From a checkpoint of a small transformer trained on Wikipedia.
Size: 11 layers, width 64, 2 heads of 32, MLP 192 SwiGLU, vocabulary 512, 0.653M parameters.
Each number is 128 + 24 x the weight over its row's rms, rounded and kept within 0 to 255. Layers, rows and columns count from 0. Numbers have three digits each. The size before them is the row's rms in percent of the matrix's.

# gate: layer 5 MLP gate, 192x64, rms 0.453, rows 174-191, columns 0-63
# up: layer 5 MLP up, 192x64, rms 0.462, rows 174-191, columns 0-63
# down: layer 5 MLP down (transposed), 192x64, rms 0.427, rows 174-191, columns 0-63
gate174 111:114133129103123139091105130100163087105129139103065190125139133121152177146122102125125123138150137139123105124179091168093135138136115131121140160116092104155142129169096130151119119107122105
up174 103:154152104160155142158133152135090172172135111131166081130120151121112123098162104107169133111073142153164156136085159102117098134097142122129122131115146116105145120107147128148109145100125141
down174 099:137122121056086126126137081121161101098084137110111131103112160118129095103119140102128085104144136108123160158116075133153140132125146136110124111119126132128146164139077134143128152159107096
gate175 103:165125134117110121127103128127142184142118149112104149120118142125118117107142166150129116101152074116090123122149070123114105153118135111154136098121099140147154107174067109110143127176104110
up175 102:133167125133169123109114155149131083150116132137139100123103096149161156135137075126140171155144165106115157144110123093151125144095160141173128126120144132102125132070095145132132149087122149
down175 093:079084107118126169114140140116112143116084089175093137124100135110113089139132171161136118129120129119097174148149165158104100146103141136099114170116143136118120130177150138124123152115127132
gate176 107:092138103118132155154110108132114122131155103098160134140111141147120136128133131147079114089154115101091115125160146114136182092169125065100108130121099109124174158139116119082147117144129111
up176 095:090097105136107129117155163116128105127119105114167148120116104178142106178060114164117118110113112157108127141104144151159103098113186146109111121108125137132113100139141122125149123172116119
down176 099:126114134142115138081098073182132153119114119122119120109094138123088161155154132144105122124129092106116150134150154103151127125158140094150137140113114087136140140049081119105136130124116124
gate177 092:134107117146162119157118128116119162120082138142171170100138135171120154115127090136115137165104142160121154152102123084133110117110104177157090121120131096178101137137094147132128141102143150
up177 095:129164129145139154148154195142135112156172125109125128127124088095120103108120177102149083131153142154149146127138114154116120100129150132120151125118074127110151134149150137108176145157172121
down177 091:179152144133139135078127161097133121104156096158121103158104117075112095142143115134129119117104117153107108123093144155111159100169128127092152139110092156146111145097122146085115100126112110
gate178 096:088130100155123152097080134142137130145127143127141170159124109144162102159138098125127164104117144174117150133142143145155109097169147121120126182119159110162096134130089178120101135129113141
up178 101:155129169079121094152166127127127088134129137092120101095128148116109129109126160158126107148158169115121105154101129114102170167089109142146137090118115142124161144141160110119182111126123146
down178 103:135130111093156090117132143093091089096114110115153151106088146137098130169085141165131104148121117111141102159126152161115094155137155128164131075118131125130160123136106166112132123099135095
gate179 107:131152148133087081118106109140158097139111152123127111193140109103130123125138120113137143158131129122092132111122149095113153162121123156141098121160106110114173142147084162128142110057147135
up179 100:132121153165135173172153139085091121151142157153091143127123144122082132133143122131078108084095115092078125147125136158134145093138162103101137137143144127113103139104097113110106131152129123
down179 105:143125138130092074083153137143094140170129154141092149162165098124116135102105102103106130152129149122148140102091130155128155137118180129144133092110124111132155168131115090104100136118162128
gate180 093:122083139135172189124131164152157128137113108137155117117119093152124140158149134149112116074124152147140159177132110145151094163131132121128137113081123132136121135154101133163150161156168124
up180 092:054089135117129120139142129117160163098115128140101121130123134117110128159131130154091122084099167121136129151166099175125118127102148113144121140085123135140114096170123121097147135169170112
down180 097:149165147135087121124128120131119118178128121139179151147174152117102073140149123091168100144113148134119126153152145076143144150141136138138125125116132120127167173094150134100103111099122161
gate181 096:155135106094107082146118104218112135096131139140133128131118102145147112187118124143152140139135118093127177130116120140119111138111162137114109115174087156120151107144106111136117110119098125
up181 100:106153149083179148104116150059139118132099131107159141114159167135152177123132125104107135159113121120169077140143126126141145148112106121110117094125153109147128121131151148113130088164121117
down181 100:132136124131114116106110120099152153148151140151103133175165140114106120172129109147105106126078152169103136149135153109111132171126125085151183112099118174128139150136124072136112102130145131
gate182 112:113163118065156131106106142133126104116115162110119136103125123173127147148142129144145128123127133105128065109127082121082104174127136142156118121075114148149102177150109118090123139136122136
up182 108:167119084119155141161120143147109153163122125143083156139118116153085181149109147139149161139105116098110130112129121118115108118102130130181159133126148172103164146127142137146168166096125135
down182 100:117119151125062116112096098124165115099121120155146140166155140100143148105132110108116129112104107144109199101124145093109150083146123086133110103141141124158091139097114143158137119123130108
gate183 099:155128105107155098101140107127148119119164138124126132119133160179166109149110129115111149127098146090081112144124142102126100131105098173154134088166119153125108126128114127138072176108147160
up183 104:155142144115128153107128183135168126096120122155119123131107136105112157107082161132157123106119082178114130130156118170118131109150119143094129128156134109109074128123177146114170090137135133
down183 105:119129080095123158131123100163134131158133098097121113152096162106122120103126100104093144129117108128158107096126126109123147095120106128171115113119145100143168142113137131088180100145119065
gate184 096:130123124129140151100162151127081155132167107160145103147120114143104116152102143093082096154153120159150139137137134121166121128091131120074118169111113108081143145112119159151108104133158093
up184 101:146143158107113140155081148147157116119116143091117118147143131093155154092105121148140165143168142111143132133128131108108131143191130141180134099127170148168132096135161092102138144123107156
down184 092:092135083149145133138108110126117111153117141126106137169140125106112157126090173133149115188129133092134118170108092114083138153093116122123107089121121104135104177146080133153118114126108121
gate185 099:128136084132096062111094141157118106157148111114167133115123106119136138148167139124122095133110131092099158155142172146075146125147131141111125132159147150130138123082118078146127124125111163
up185 106:152102083124130093116082140117172106152127135163134097072157122085155130153138138126148133142102142133116136110137152115112128159108127153177142124110119190148087118101115096131119149146137131
down185 101:145098106160095108087124105162174140128126155149169105094116078116129130139132133112115177179152141144100134114139120108138113122129169148140138125118095120143131119090111121132104124181166153
gate186 104:083158125141175175093123129113114143154122138142125109113080148151122141170136101105147149131097131150143138065140110133138102112126118115110140155109169131141121093135111170120091109162122092
up186 112:188109141126091122128121129076120105098138120132130144144142120134160097123132093101086102113163128121132084162143165117137121107159146121148141128144148102140142126150122164161120117106115201
down186 106:158144150154156129083132127142145141166090141151151143162127103134153134096112119133147161129070105164139139105125116127142087122126097143100093087127128106104114114104138133076124089160142101
gate187 088:083144156138129080147113096150158149100117091131127160124135106135103137134081099145131120139097101146138130093134123078102151147140141102112110138106093105148138137102132146108166121176170100
up187 096:103147128070119121141102099119129128140168122161103159127128103158114098132141102142156108086139138092126096131174105117084136148082143145090138135094116132146095164088139148112151109145123131
down187 105:119150084119147142124124101108138137139148118111064165129091144110141164122173106102140147132144123078120101154101116155086138123160102099145098107085143152131143103112159135122156144136103143
gate188 090:149113146150152187140108122088115142144145076112108142129128174117100124127105163129117168193137097148138167131133160080145139128134121115102131149127110162145120123111090127102133091125126128
up188 092:149122088129126153133132130095169128121089080124112102146114173144127187130101119136109183171151095140137161137132115129133146125130118114128132133157147115118175170126119131107145105078155114
down188 097:137102150107123134118146101141104130139130132125154145072115144160069131150160144110095132130111106134127092096139170118168128133070129151090081115117108155139176103126150109140140117124115151
gate189 096:140137119141127111157132089140123134114108149132155105161112119068128130119090154170116152137115128135128104134161094142119129181129116095156128165167106150156148125113170134124109089135157070
up189 096:116102130112137145145105105107111178132122120133119152138160100169147098135131106084122151123130170118126135178146114150101116158117148094163135121161157093087128104136116110132087104104073119
down189 099:170121115095096191164115152131101114129137172156133132130114142085103129119107095126110141177133124091146120160113131140117133159157132136087119101153129186120142136102095136149161129121130115
gate190 095:131217107159139121117104106143128128159153155159172154158107105177143151120120129132124155124141150128108106134119147125111133157096159153142141162125134100092119093147113168154141129141110127
up190 092:175146149148152105102106116083138075126138118125129115169112063116142119131122134119148131138109110175128101120088094059111139133142132112161150097120147114124147113134132146128139148135150161
down190 108:115155138128181110101119120083111100129095096115111110151131105146160145142123149101135171139136158159130149118102121131127133114154161142150161123134154188080109164137160146148132154097110154
gate191 084:138143107142146129113131117173107154132139120153128130106148137147122146154164130161114125106191128114106113163135103146128126129167102085115127129070151168124167167126097099086134138121081131
up191 086:137131123153146113104131108173141146143158144147143153136129165142123143132178169149154105159144100114110092181161165152118154104132081116149155123099146117170139104146096135096132120117104142
down191 092:130093165119158145120137140128129160135165144098130166112139124146131122120118149149171126121128092084148121192109160156164130148112144127152086139120124081122157130108112167154139085115156153